{"n_kv_head": 7, "head_dim": 32, "norm_place": "pre", "norm_eps": 1e-05, "rope_fraction": 1.0, "attn_scale": 0.177, "init": "normal", "init_std_up": 0.0238, "optimizer": "muon", "grad_clip": 2.0, "warmup_steps": 200, "schedule": "wsd", "seq_len": 256}
Each number is 128 + 24 x the weight over its row's rms, rounded and kept within 0 to 255. Layers, rows and columns count from 0. The size above them is the row's rms in percent of the matrix's.

# layer 9 MLP down (transposed), 576x224, rms 0.161, rows 503-513, columns 0-223
size [110  98 103  88  98  83  85  96 102 102  99]
[[115  70 167 114 128 131 123  62 119 146 133 115  92 138 137 186 138 155 181  87 151 139 116 116  73  95 173 109 130 185 138 108 138 134 152 178 128 118 132 160 134  96  95 105 128 116 128 131 113 125 168 138 118  96 122  98 137 138 147  82 126 104 150 126 112  93 136 108  93  99 156 140 101 112 177 140 147 120 115 175 113 139 112 160 137 160 121 112 149 122  89 112 159 145 102 161 130 107 130 121 106 146 188 133 108 118 110 115 155 135 122 153 140 160  93 150 169 137 115  88 130 163 104 152 117 133 122 139 128 128 105 131 137 102 130 127 112 119  87 111 144 154 134 124 162 143 144 151 192 117 150 151 130  98 133 152 100 151 105 124 126 122 123  94 154 145 126  94 137 168 154 139 117 122 149 104 127 134 152 111 131 131 126 117 136 174 132 164 120 157  81 171 129 125 114 158  78 134 116 114 102  91 118 148 121 110  82 115 126 123 125 144 125 129  81 138 135 123 154 112 143 116 102 101]
 [128 100 164 126 135 149 115 104 118  99 168 111 146 114 170 123 113 138 111 162 142 105 165 145 147 135 143 147 128 116 143 100 125 109 102 101 123 125 107 102 129 146 121 120 127 106 161 138  99 144 172 120 141 105 112 128 110 139 109 165 166 136  82 114 131 104 137 137 113 105  96 108 159 139 187 139 113 129 146 128 123 176 152  87 127 109 131  93 133 120  92 154 119 100 133 135 138 122 144 124 160 141 151 121 124 133 144 138 108 158 105 170 131 160 156 132 176 125 178 139  97 122 115  85 157 164 133 144 126 156 133 109 123  72 145 141 162 182 132 156 116 135 108  94 127 120 102 116 146 119 142 114  88 113 107 119  85 175  80 140 127 143 119 108 117  96  96 109 125 145 154 143 120 119 121 151  98 149 173 130 119 109  88 122 143 134 129 117 119 152 111 142 106 144 108 165 160 115 119 146 103 116 162 137 176 108 141 138 117 102 126  48 109  92 150 105 168 174 104 148 146  56 135 129]
 [ 98 136 157 103 159 149  91 151 155 131 127 141 118 134 117 167 139 178 121 121 150  76 119 126  96 154 122 121  97 183 145 135 114 106 166  73 114 100 127 145 124  84 125 142 141 123 138 182 115 117 143 106 162 117 121 132 139 123 158 170 135 130 141 116  94 127 155 103 146 159 129 176 106 134  98 133 147  97 122 110 150 130  81 154 131 157  89 142 100  84  90 105 126 144 122 155 121 111 182  98 112  92 132 136 121 113 154 137 104 110 128 148 109 137 160  84 185 141  80 142 128 123 168 140 129  99 133 140  95 103 148 142 130 121 112 120 130 125 139 139 126  78 111 115 134 145 132 157 112 139 141 143 129 137 102 133 115 168 139 115 109 120  76  95 147 150 139 126  86 158 100 103 158 151 107 127 152 190 128 107  81 133 169  69 119 141 105 112 135 120 128 107 166  99 153 132 107 137 132 143 120 124 122 143 143 134 125 111 128 144 149 132 162 104 151 100 129 103 141 167 148  83 149 100]
 [133  92  96 128 121 125 102 139 140 135 103 132 120 132 100 114 134 169 141 151 109 133 119 106 182 125 148 170 190 141 167  82 125 128 120  96 127 144 154 151 126 129 138  93 105 158 150 102  99 147 119 137 127 109 130 119 130 131 117 160 130  99 153 215 151 111 142 180 119 115 161 162  87 117 144 100 115 117 127 129  92 109 119 157  96 109  95 126 156 132 123  93  81 132 144 132 137 137 134 142 149 140 126 133  92 120  89 158 119 129  91 138 155 161 117  94 142  90 100 141 129  74 103 163 106 166 101 142 131  71 159 151  97 182 151 111 108 147 147 155 100 120 149 142 123 154 123 130 123 127 128 101 114 119 180 119 161 132 116 127 145 115  91  90 135 151 119 145  93 142 106 118 140 144 150 129 127 120 146 124 131  92 117 166 139 123 105 114  86 141  97 104 151 150 139 108 154 129 175 125 146 159 124 109  99 124 118 147 133 119  86 137 176 119  97 169 115 129 106 150  88 143 130 132]
 [161 105 151 140 127 137 126 106 168 121 163  95 128 131  90 168 108 119 145 135 129 142 170 127 121  58 144 134 121 151 105 134 141 153 100 107  97 150 126 160 123 119 133 129 136 111 194 133 153 116 144 145 130 159 140 118 157 108 127 143 107 111 149 134 125 184 125 142 119 109 138 138 139 149  88 145 106 154 153 117 119 118 129 122 124 125 102 129 134 116 121  91 129 109  98 146 150 128 119 160 102 125 168 143 152 147 155 150 141  90 133 144  84 134 162 125 110  77 126 148 144 124 144  99  76  94 140 154 168 167  98 148 136 155  97 128 112  82 134 100 126 134 103 101  82 164 127 147  86 134 146 141 151  50 164  99 155 135 150 130 114  83 124 170 152  96 136 116 119 125 124 147 143 130 107 122 102 145 177 117 135  81 136 107 132 125 171  78 114 100 143 160  94  99 137 126 135 115 159 128 129 108 126 171 133 127 138  79 125 140 149  83 103 163 135 141 131 114 111 120  88 111 123 141]
 [153 135 120 103 111 158 110 158 150 152 107 147 132 137 156 113 143 136  95 164 105 125 145 129 130 111 143  70 100 177 133  89 131 132 122 128  86 131 113 114 168 168 131 121 123 166 146 143 132  96 100  89 130 108 100 177 129 103 122 119  83 101  99 160 165 132 126 138 139 114 122 109 137 133 125 126 129 111 136 137  94 129 154 123 180 157 108 114 125 130  87 112 161 152 154 125 124 130 148 150 101 126 133 137  99 110 105  98 129 129 165 117 117 153 128 132 104 144 132 143 216  98 138 126 133 119  87  96 172 101 166 131  91  98 115 153 144  73 113 132 134 150 113 135 138 160 112 136 127  95 134 144 119 137 155 124 164 164 121  91 128 125  97 132 125 152 151 132 138 122  91 147 160 129 143 144 115 144 120 124 119 166  96 109 126 140 119 128 101 146 119 168 154 124 136 169 172 155 106 181  63 148  98 141 126 142 113  90 120  91 117  74 141 120  97 146  92 101 159 138 110 139 166 118]
 [119  71 156 128 128 160 128 111 119 119 127 116  82 145  97 135 144 169 120 140 138 150 133 143  89  97  77 127 136 136 130 111 114  84 122 128 137 121  93 102 138 157 162 104 119 162 160 133 122 102 164 129 145 140 129  60 161 108 138 146 161 103 149 178 142 119 148 123 149 123  90  70  96 126 121 151 154 104 128 113 141 124  95 129 100 150 140 103 125 145 128 141 153 149 119 151 122 111 141 116 124 122 144  86 135 112 151 142 160 112 123 109 171 140 153 136 180 124 130  97 138 118 113 131 132 101 122  93 129  71 124 119 155 141 135 148 157 116 128 179 140 100 153 130 114 134 131 116 151 121 139 136 191 155 127 112 156 112 171 162 142 146  94 134 165  90 113 143  87 132 123 100 104 131 115 143 161  89  91  95 163 144 131 130  92 119 142 124 116 135 103  81 137 130 117 213 131 154  89 118 107 140 145 134 194 150 125 105 126 113 133 128 153 116 129 148 141 113 115 101  98 109 133 140]
 [128 140 134 121 119 112 164 144 117 130 137 123 113  83 108 102 115 119 116 119 127 137 126 130 112 160 141 135 141 111 156 112 108 130 162 121  83 107 149 138  89  81 146 158 136  71 118 112 202 139 147 128 102  69 112 138 123 143 124 116 141 198 127 193 109  56 112 140  80 147 175 161 135 124 145 106 116 130 101 161 142 103  93 114 127 155  95 146 111  98 104 117 112 158 144 129 161 119 121 107 158 107 129 136 172 106 101  92 125 141  93 152 110  81 146 167 127 118 109 107 129 151 127 144 130 154 120 152 124 156 116 185 134 129 138 132 151  89 149 166  98 138 131 114 105 103 106 105 120 126 125 113 150 140 138 127 116 128 134 120 133 137 129 161 152 105 145 154  97 167 134 120 121 131  93  83 113 110 147 150 167 168 139 144  93 103 141 164 105 134 175 128 122 148 135 133 130 172 141 128 116 120  98  99  96 133 125 131 159 155 111  98 109 169 134 102 138 132 122 140 171 146 114 139]
 [153 128 155 120 104 127 149 116 157 117 118 153 136 144 123 121 136 123 133 147 118 138 112 137 153 117 153 143  97 121 117 129 131 139 133 117 154 129 136 123 121 167 133 143 141 113  38 113  78 122  99 155 157 140 122 127 137 141 135 115 106 113 151 126 119 108 113 109  87 147 130 112 149 113 139 155 144 130  82 151 157 105 131 104 127  95 151  52 126 103 134  91 141 138 144 120 155 105 140 170  70 105 121 142 114 108 134 122 138 139 131 134 123 153 113 135 124 106 148 139 142 117 127 127 127 165 166 161  97 112 127 156 129 148 134 128 155 186 137 110 103 156 134 177 124 123 147 138 130 173 142 145 128 129 155 152 121 132 139 159 139 199 134  87  99 165 119 141  55 143  65  97  96 106 117 152 115  93 121 146 128 110 156 121 110 150 152 150 118 103  94 120 125 183 138 129 128  92  99 131  97 167 156  77 126 106 146 126 130 132 156  61 109 165 137 133 163  87 114 131 127 135 106 107]
 [140 154 111 146  97 145 116 158 116 160 113 177  71 103 122 156 104 148 132 162 128 154 144 107 110 147 118 107 104 148 124 148 134  92 179 124 111 112 158 147 119 150 148 128 120  82 125  95 104 117 107 102 111 120 175 120 172 108 168 113 127  98  90 166 121 119 136 120 125 138 148 147 157 114 156 108 138 116 107 123  96 166 160 114 133 118  82 128 110 134 152 126  97 121  79 112 118 116 178 112 164 159 101 163 152 144 112 113 102 135  85 155 140 110 109 148 118 122 121 129 106 125 113 152  93 100 139 181 108 126 127 159 116 104 135 114 101  73 143 121 109 113 161 134 115 204 130 128 142 155 115  89 166 115 123 127 105 169 152 143  95 102 120 128  98 106 157 111 148 184 160  99 148 111 112 100 149 164 128 121 128 112 141 148 168 130  90 131 144 114  99 118 106 110 128 110 135 140 123 146 171 126 118 150 127 150 159 150 135 136  91 133 132 112 160 146  74  98 129 115 137 152 147 140]
 [121 125 133 124 138 141 161 139 145 129 161 154 117 153 123 133  80 172 123 152 129 149 153 132 124 141 156  93 104 104 130 152 165 138  99 110 124 120 121 137 161 180 134 134 149 161 170  92 129  86 160 143  78 129 103 152 108 159  89 134 123 152 122 118 135 118 114 100 110 127  68 130 122 129 148  95 138 168 119 141 117 108 144 130 123 133  97 127 138 150 128 151 123 136 106 110 126 142 131  96  94 118  88 118  86 149 108 126 155 119 154 126 105 124 123 142 108  99 134 196 110 142 105 101 108 141 143 135 115 125 168 151 187 127 114 187 130  94 101  94 143 139 125  87 132 126 123 129  83 151 104 101 143 132 133 116  79 131 116 152 123 132  91  77 109 147 136 211 169 121 117 135  99  80 103 125 147 172 115 116 124 136 124 140 100 135 150 119 138 175 114 149 156 116 114 137 134 124 128 154 156 165 107 161 155 109 105 169 110 123  70 135 110 118  97 159 105 139 118 137 145 125 110 132]]
# layer 9 MLP gate, 576x224, rms 0.18, rows 504-513, columns 0-223
size [101 106  91  97  83  90  99  96 102  99]
[[131 147 125 167 159 136 158 122 132  57 135 114 125 105 116 145 104 146 139 134  84 120 142 160 114 159 137 131 111 113 143  91 149 114 109 172 134 121 103 165 131  90 133 136 117  66  90  87 123 117  90 156 172 126 131 134 131 105 144 150 123 134  87 103 128 105 100 120 121 125 103 144 107 106 162 132  97 138  90 125 134 135 164 112 131 109  98 132 124 166 115 143 126 130 135 178 139 117  88 107  85  98  76  88 139 136 132 160  80 157 163 114 143 140 142 132 124 157 137 155  82 129 167 164 154 119 138 145  79 124 114 138 136 143 113 116 186 134 152 106 142 127 119 139  90 126 144 110 165 131 149 129 135 108 155 158 100 166 103 127 130 109 210 108 134 124  95 125  80 121 123 123 151  89 144 122 140 156 138 129 156 129 158 109 136 172 122 155 145 115 107 130 141 159 130 120 156 134 122  92  89 156 151 141 119 153 141 152 100 119 117 104  86 150 163 130 116 112 127 127 144 123 121  92]
 [111 144 122 122 140 126 150 141 147 190 149 156 130 165 113 112 116 157 116 139 111  88  83 139 140 152  98 138 133 168 183 130 125 116 153 124 112  76 183 150 138 142  84 166  97 138  98 159 159 127 121 136 128 123 120 127 137 109 104 103 107 133 128 133  64  69 123 156 146 151 151 145 138  97 137 117 119 108  95 136 107 163 122 109 127 149  98 102 111 119  92 128 104 125 101 125 103 122 170 119 116 143 126 149 150 136 115 148 114 160 138  99  93 154  86 113  95 143 134 123  85 156 107 156 158 127 133 113 138  81 144 143 122 124 165 168 136 136 148 143 140 185 146  71 118 144 142 148 133 167  70 103 156 145 122 109 160 126 152 144 107 137 131 150  51 144 156 159 115 106 140 143 165  86 120  84  95 114 132 101 138 113 159 147 133 120 152 152 131 123 157  92 121 127 137 105 111 146 141 137 134  91 125 116 136 155 138 148  91 124 134  95 130 113 143 104 138 146 117 143 146 134 114 119]
 [111  96 111 166 196 109 107 123 102 130 108  91 118 132 148 140 142 151 115 115 110 153 103 149 118 117  87 157 101 148 110 104 135  93 155 116 141 204 110 153 141 117 151 132 133 174 145 134 152  93 134 105 155 113 136 120  74 164 137  74  88 107 155 120 105 115 135  87 125 131 146 150 144 181 122 153 158 119 153 160 144 119 146 122 160 135  95 151 150 111 115 120 125 147 108 128 133 126 118 123 139  95 119 126 148  90 121 114 116 152 136 119 117 124 104 120 163 153 135 144 104 154  88  87 113 157  72 106 154 148 143 125 140  81 114 105 173  96 135 130 157 184 152 101 138 141  99 124 170 143 120 147 115 177 115 161 114  87 152 130 137 116 113 116 102  95 118 139 120 157 124 125 126 125 133 125 135 168 122 160 146 151 151 132 114 134 145 134 114  50 129 122 144 185 117 131 103  93 149 109 132 124 127 120 157 153 157 125 117  80 137 117 131 109  87 133  97 128 125 153 134 129 136 137]
 [115 148 129  98 145 128 148 141  59 127 136  97 139 154 101 127 184 114 114 139 160 104 139 112 156 113 146 124 155 166  95 105 158 137 136 142 122 131 135 126 147 141  96 116 139 106  92  86 158 197 125 147 128 152 162 112 128 149 112 143 139  84 160 163 119  99 153 107 133 180 149 111 145 111 163 123 111  99 151  92 120 148 142 130 150 124 125 116 117 100 140 108 113 153 120 140 138 126 150 123 153  80 181 152 134 127  86 150  81 108  99 146 113 157 168 110  98 115 145  71 157 147 153 141 112 123  95 128 134 127 145 140  99 117 124 139 112 166 115 108 126 136 138 120  93 140  94  99 158 113 140 159 119 121 121 114 131 109 166 121  80 141 100 135 111 133 155 142 129 144  97 158 143 141 174 102 149 114  93 145 119  79 128  98 125 126 149 160 126 188 160 113  80 124 178 110 157 141  97 144 158 119 110  97 135 124 161  99 122 122  92 134 150 106 155 116 116 125 124  98 147 102 118 137]
 [122 102 167 112 132 138 104  99 116 152  84 114 160 103 124 153  99 151 120 133  90 116 120 110 123  82 153 102 135 142  95 143 137  88 146  95 131 161 111 116 127  93 123 133  94 145 137 104 173 110 126 139 117 120 132 159 127 127  87  97  91 149 171 158 133 151 144 117  87 131 113 168 110 136 106 160 148 157 108 145 167 147 134 138 152 138 135 164 151 119 154  99 199 131 114 109 120 114 125 142  98 151 102  79  71 139 117 134 126 145 129 119 144 172 116 128 146 114 112 109 134 126 135 152 152 112 112 121  79 155 159 169 126 130 170 124 142  97 140  77 126 137 160  79 116  94 145 137  80 153 119 135 148 109 110 150 141 122 151 146 149 156  83 103 143 149 161 129 153 130 101 157 112 106 162 154 113  96 119 124 141 122 115 122 129  88 133 107 146  88 111 117 124 110 106  91 106 155 124 158 142 151 149 142 149 166 160 147  90  77 115 158 128 166  96 170 140 118 136 135 139 144 136 138]
 [102 148 159 140 115 168 120 116 144 131  99  97 124 149 124 126 150 117 165 164 156 129 110 100 116 108  87 141 138 126 104 140 124  89 133 127 105 125 153  90 108 119 141 126 120 133 115 175  92 111 135 142 161 136 118 128 174 103 105 136 130 107 114 150 111 139 149 157 124 139 102  67 119 146 161 121 161 118 111  97 133 103 165 132 101 103 199 119 105 172 132 100 116 113 160 148 116 130  98 148  92 124 169 126 134 109 144 164  98 135 103  85 166 107 140 114 169 123 138 120 150 115 123 100 115 149 109  85 140 110 130 113 115 143 181 128 164 124 162 171 136 136 125 127 125 103 110 140 114  65 131 143 144 136 135 156  86 106 137 141 120 132 132 138 152 131 123  86  82 100 119 117  99 115  89 146 120  99 108 119 126 196 138 139 115 101 173 163 153 115 111 128  92  94 158 156 144 127 120 116 102 118 137 135 162 177 205 123 136 150 139 132 164  89 130 116 114 141 137 130 143 108 139 130]
 [ 69 145 107 108 105 183 126 143 138 100 136 101 176 154 123 149 142 115 113 136 113  85 104 165 137 180  87 150 126 130 126 151 159 126 130 156 100 150 151 101 158 136 101 137 146 173 131 131 139 112 165 143 158 147 125 142 131  97 143  91 105 107  90 123 139 137 120 149 108 114 151 145 137 145 143 138 134 134 175 119 128 104 131 113 163 166 120 161 151 153 121 113 120 115 178 118 119 130 121 135 148 119 120 140 123 157 128 121 122 102 126 115 141  87 134 150 129 138 102 121 113 131 117 104 178 133 116  96 122 215 160 138  97 118 113 111 150  98 148  78  86 124  89 115 102 117 127 151 148  80 162 104 115 154 120 159 114 157 131  98 157 119 110  91 124 142 130 133 144 147  94 137 131 122  91 134 130 143 105  98 134 155 104  94 160  90 143 102 108 158 113 103 155 139 127 105 131 107 107 134 120 136 135  56 151 120 127 151 150 101  90 112 138 155 173  66 136 165 121 139 145 114 116 116]
 [150 150 127 174 133 161 126 117 107 137 112 105 142 126  45 125  82 153 151 115 124 130 110 126 108 158 115 127 129 163 145 127  99 156 189 155 129 115 120 133 120 114  55  85 156 120 128 130 118 180 122 145 111 115 120 139 135 102 110 121 107 101 150 144 115 128 134 151 156 104 129 158 162 102 139 187 108 163 104 116 140  80  84 123 152 153 135  91 148 113 130 118 115 137 148 142 157  86 151 121  85  97 102  93 155 108 120 159 139 107 135 130 122  87 125 144 125 165 114  66  99 149 145 116 134 160 101 128 149 130 140  86  98 129 126 109 121 122  93 174 142 114 124 162 104 103 137 131 100 112 123 117 138 102 113 151 113 115 137 150 145  83  96 148  95 119 127 169 158 124 109 130 140 113 123 144 126 106 101 118 157 135 151 141 133 186 113 154 114 159 122 140 105 135 164 138 131 166 156 149 113 119 164 121 132 113 116 122  95 128 163 157  95 161 163 120 130 123 137 174 115 137 149 131]
 [111 125 130 138 166 144 149  95 167 163 138 122 142 133 162 108 113 103  78 134 158 142 124 160 108 150 104 161 162 148  91 138 139 138 135 110 125 142 103 138 110  89 109 115 105 168 121 135 102 152 126 172 158  92  63 133 161  81  99 128 119 113 142 131 105 110 145 144 153 115 147 143 131 142 157 145 130 111 106 133 159 116  87 151  49 170 143 158  84  95 125 101 164 140 158 129 135 145 159 115 128  96 140 163 122 110 157 133 122 133 107 129 136 115 125  73 104 122 154 124 130 128 136 108 167 182 112 119 124 104 145  91  96  82 167 148 133 138 151 130  98 153  98 147 120  91  77 105 132 113 150 145 121 121 152 118 122 107 155 111 147 139 168 127 128 113 118 136  95 138  96 118 125 132  77 166 116 104 120 154 112 113 117 111 152  96 115 135  88  99 154 119 159 113 113 139 151 128 132 142 131 147 127 124 166 125 151 153 122 115 170 114 121 157 174  76 124 134 122 114 115 160 124 157]
 [130 133 105 118 130  77 141 118 107 129 153 137 102  92 131 106 153 144 121  80 129 106 123 139 122 143 134 119 116 141 105 100  95 135 127  85 140 124  92 151 125 139  87 120 125 115 128 134 144 135 142 102 127 110 142 155 135 143 126 133 152 132 100 134  89 137 130 110 103 141 178 135 135 112  98 120 122 129 113 152 171 139 123 148  90  98 137 105 129 130 162 138 147 108 119 157 125 111 112 155 123 148 111 103 127 150 164 122 113 108 173 161 154 111 188 127 138 122  78 141 156 155 159 107 162 128 142 120 153 127 156 128 134 123 175  97 162 159 146 131 137 106 181 120 142 139 116 141 130 175 159 162 132 132  83 116 149 176 165 141  93 138 100  67 109 118 110 177 107 119  80  90 124  97  96 106 105 120 135 148 161 120 113 107 157 117 136 121 144 111 121  72 114 116 173 138 135 114 178 144 129  88 187  84 138 162  78 117 127 136 109 123 141 117 119 183 111 116 138 139  92 140 159 151]]
# layer 9 MLP up, 576x224, rms 0.166, rows 504-513, columns 0-223
size [ 97 100  88  90  87  77  96  99 100  97]
[[118 116  79 111  62  91 135 137 160 142 151 176 102  94 154  89 138 162 131 115 140 135 131  80 121 125 106 105 124 141 142 175 114 105 168 127 136 154 134 146 118 108 133 143 184 127 143 125 132 135 135 129 156 164 156  89 124 114 141 113  88 139 115  95 126 107 117 142 103 157 133 129  67 136 128  65 139 150 166  89 126 162 120 124 127 165 140 109 131 130 156 144 129 133 123 148 107 133 117 111 142  96 114 131 111 139 138 136  90  94 106 123 125 111 136  52 136 124 146 143 137 125 136  90  95 119 125 105 107  91 132  81  88 126 168  96 125 131 117 107 147 158 180 144 144 140 116 117  99  91 154 173 156 103 118 157 182 105 145 146 136 147  97 149 141 100 151 158 122 113 106 181 137 143 119 134 125 117 128 143 112 148  89 125 125 102 128 145 133  97 134 127 176 111 145 126 120 124 170 149 108 125 167 120 120 138 134 144 121 110 202 140 148 115 143 155 129 132 127  94 124 139 106 138]
 [ 88 112 144 117  79 109 121 169 155  97 128 137 104 108 143 171 177 155 149 141 171 129  90 144  88 133 127 122 111 124 130 125 140 144 144 155 155 118 107 155 146 111 117 152 110  82 131 156 114  97 103 100  97 163 176 120 115 125 126 183 149 143 108  90 132 155 143 122 141 143 147 104 153 119  90 124 111  89 146 156  72 121  77  84  98 126 133 145 124 142 120 126 126 149 116 118 127 154 137  87 141 144 134 122 136 158 120 136 134 144 181 129 113 111 164 128 160 150 128 156  83 123 130 122 131 136 108 123 136 106 160 176 163 124 123 144 156 156 132 103 102 163 131 115 138 174 151 140 167 100 137  74 139 120  84 125 138 144 159 143  89 153 115  91 139 121 138  97  90 153 120 116 134 138 162 110 151  92 139  86 114  80 150 145 114 110 125 104 111 166 112  90 111 118 107 120 120 114 129  96 102 125 166 136 139 122 109 130 151 161 147  76 118 116  99 150 134 165 111 157 147 122 144 126]
 [122 129 136 111 144 126 137 107 120 142 162 106  73 120 119 132 148 131 109  86 131 141 136 134 128 117 113 120 156  96 149 116  69 157 121 119 134 195 141 148 159 144 113 122 134 169  78 136 140 102 117 111 177 121 133 121 162 119 133 131 133  76 128  92  93 161  97 133 108 150 124 135 112 163 155 144 153 127 173 170 156 105 157  98 125 127 140 143 140 119  88 146 136 178  98 146 127 140 129 112 135 166 167 106 133 134 122 159 143 132 153 134 122 145 112 137 127 143 117  77 115 150 135 148 134 149 111 110 137  91 129 154 122 128  81 146  72 166 143 103 121  87 124 146 158 157 107 114 139 141 108 119 141 102  92 108 138 146 144 152 127 107 159 142 128  96 105 138 135 133  87 123 165 153 100 175 124 142  80 121 127 102 138 159 123 152 103 102 107 106  99 145 152 153 113 132 130 119 177 117 131 126  69  92 120  89 161  90 116 122 157 102 130 102 143 120 102 100 104 179  95 132 170 126]
 [124  45 130 127 117 174 125  92 130 128 118 146  97 152 117 161 123 104 150 146 103 134  73 101 117 142 139 146  97 105 137 101 120 110 117 113 131 155 134 158 157  91 126 143  84 117 147 150 109 136 138 110 132 106 132 135 133 110 130 115 161 119 103  92 155 144 125 122 158 122 119 154 100 155 128 150 144 118 153 106 147 149 129 151 126 153 146 173 140 123 133 142 140 176 101 131 128 128 131 132 113 133 138 166 103 127 152 124 141  80 128  99 146 109 108 125  99  78  96 153 124 116 126 143 105 126 132 132 142 123 121 123 115 105 119  85 111 116 131 166 167 101 126  95 153  93 157  93 121 158 118 170 150  56 177 123 137 130 124 138 175 143 127 130 154  99  92  89 100 117 109 118 162 113  95 129 120 120 134 144 113 172 103 134 140 124 156 110 162 140 121 151  91 173 137  98 140 124 113 100 143 133 191 136 162 103 129 127 173 142 103 138 140 165 163 156 119 121  89 106 154 153  66 154]
 [ 84 154 157 109 139 130 102 124 115 127 120 129 125 121 175  90 103 144 128 141 159  90 111 134 111 138 117 163 106 110 117 179  65 127  94 137 143 143 100 133 101 156 136 115 105 120  97 119 114 126 136 157 142 118 111  93 162  90 158 167 152 155 152 117 125 129 114 130 133 127 118  96 124 128 108 163 161 167 148 131 159 116 115 135 112 110 175 105 132 136 118 167 118 128 129 120 142 110 126 119 133 123 125 147 129  95 173 156 137  92 104 104 135  91 135  95 142 175 109 112  78 114 122 154 108 147 157 143 114 130  76 154 116 114 118 139 120 156 131 135 151 151  91 120 159  85 133 115 179 180 126 105 179 135  98 105 101 126 107 143 148 114 147 130 114 131 124 140 147  86 116 154 127 151 134 173 155 142 123 191 141 144 151 136 122 115 114 114 160 146 112  91 143 134 117 135 119 109 107 119 209 158 100  85 154 154 139 128  85 116  72 160 126 112 103 135 142 113 145 128 102 103 145 144]
 [144 125 110 106 139 114  81 128  85 162 143 127 132 120 139  91 142 109 117 102 143  94 172 139 130 143 160 113 113 138 110 129 144 147 157 138 129 140 110 180  86 133 104 135 107 146  73 114 119 129  93 141 126  79 129 138 146 143 124 176 137 116 126 128 154 121 141 131  90 149  78 147 141 150 132 128 165 132 133 158 121  87 126 103 143 109 122 120 142  71 103 121 109 154 131 147 157 116 154 115 130 159 137 138 157 154 109 123 154 118 171 166 102 131 121 132 101 119 100 112  80 139 101 147 183 146 148 143 133 169 136 144 161 118 113 133  85 157 102 140 140 105 152 107 128 143 163 113 160 161 175 108  80 126 101 103 127  88  70 120 158 121 149 173 125 115 130 173 125 130 138 129  99 156 144 154 145 139 131 124 154  87 128 135 170 106 133 122 101 137 133 175 140 136  78  84 145 114 124 130 119 122 142 108  92 101 116 136 134  92 133  92  96 159 138 146 149 135 136  99 123 166 154  79]
 [116 131 155 149 102 141 146 163 149 149 108 118 102 131 132 141 154 132 137 112  96 117 122 117 114 106 111 121 121 125 130 104 132 119 173 158 133 137 111 107 145 133 112 127 122 126 126 114 108 125  83 160 135 181 178 124 158 169 138  84 140 143 102 103 122 118 108 150 127 154 105 110 127 145 120 155 161 129 120 130 135 173  89 122 117 158 160  89 153 131 119  96  99 136  76 112  99 138 125 128 124 133 126 147 149  89 126 121 126 149 151 109 123  97  79 190 168 112 101 125 157 129 126 145 176 135 156 150  90 126 143  78  90 157 121 108 110 113 113 142 100 115 115 134 151 146 144 124 104  65 134 124 130 138 190 112 158 121 116 137 128 152  97 169 155 134 151 148 120 160 137 127 135 127  98 107 120 142 176 122 160 123 179 150  73 160 111 123  86 112 122 128 153 120 129 113 133 143 171  61 162 164 123  88 110 121 119  78 127 143 124 123 162 117 171 142 155 101 111  97 104 127 139 143]
 [140 147 167  98 115 115 136 177 146 161 139 130 106 143 147 146 134 126 150 117 109 132 132 135 134 106 165 133  69 124  83 114 113  90 159  68 133 121 152 106 157 107 110 131 151  90 106 127 105 139 145  82 124 124 109 121 104 135 129 149 122 128 118 138 134 153 118 102 120 131 172 119 147 126 125 126 171  92 118 122  77 109 159 128 172 117 102 120 123 123 110 119 106  99 128 139  98 105 154 164 167 113 209 114  94 138 140 161 141 114 138 163 121 149 101 105 119  95 125 144  86 150 161 140 111 136 147 135 113 104 155  93 110 108 150 136 178 155 138 132 117 141 148 148 124 124 120 100 132 155 133 127 112 142 131 171 162 147 115 159 122 151 138  77 175 126 128  81  80 145 115 123 107 118 126 137 173 104 133 148 130 111  97 132  91 118 142 126 107 101 150 130 125  79 149 123 133 113 129  89 121 139 177 156 172 145 137 107 130 156 166 134 183 103 108 156 100 162 123 100  92 123 106 131]
 [ 60 147  98 127 100 133 159 139 116  91 172 164 101 138 114 146 162  85  97 157 172 179 109 144  96 139 117 135 137  72 134 128 137 116 188 150 124  97 134 151 150 120 121 113 121 167 154 153 147  85 171 148 139 126 133 149 126 111 119 143 140 109 123 112  97 100 101 129 100 142 167 129 112  98 123 151  90 176 152 101 124 139 130 141  94 115 107 121 101 173 163 136 146 130 124 123  96 181 122 131  94 115 128 122 125  79  99 113 160 106 115 118 121 129 123 154  95 174 131 184 104 126 130 111 111 131 112 116 154 131 135  72 140 102 103 160 148 158 145  96 157 137 130 116 112 122 142 121 171  90 127 163  82 156 132 114 142 148 124 129 142 143 120 127 124 102 140 132 126 110  72 111 150  89 150 177 124 114  93 132 117 150 134 135 174 122 162 106 138 101 120 123 116 148 104 136 153 119 142 148  94 122 126 137 119  93 136 123 106 101 149 142 155 113  94 158 144 126 139 127 109 123  99 126]
 [120 117 126 101 115 136  98 176 122  82 112 120 123 115 136 157 158  82 151 144 166 148 135  98 143 130 100 108 176 114 143 165 125 155 120 124 148 109  98 142 159  88 178  84 121 144 112 124 174 115 120 104 152 134 105 179  66 146 153 110 150 107 123 168 128 176 104 143 164 106 124 144 131  87 139 126 151 149 121 134 111 121 106 122  94 139 145 133 109 129 139  87  73  76 154 126 147 112 125 102  82 153 151 148 106 141 126 102 138 121 108 111 121 147  94 125 109 181 120 128 143 115 160  95 110 149 120 127 175 142 132 130 149 136 129  99  94 138  89 138 140 112 103 107 115 142 196 141 162 129  94  75 165 153 114 142 123 157 108 136 153 138 126 109 124 106 125 108 147 156 156  93  98 148 138 109 146 111 135 119  71 142 122 139 117 152 129 137 132 110 109 135 158 168  97 117 109 124 122 104 106 110 120 150 100 147 163 111 138 151 119 123 113 164 153 160 142  96 129 133 140 118 134 164]]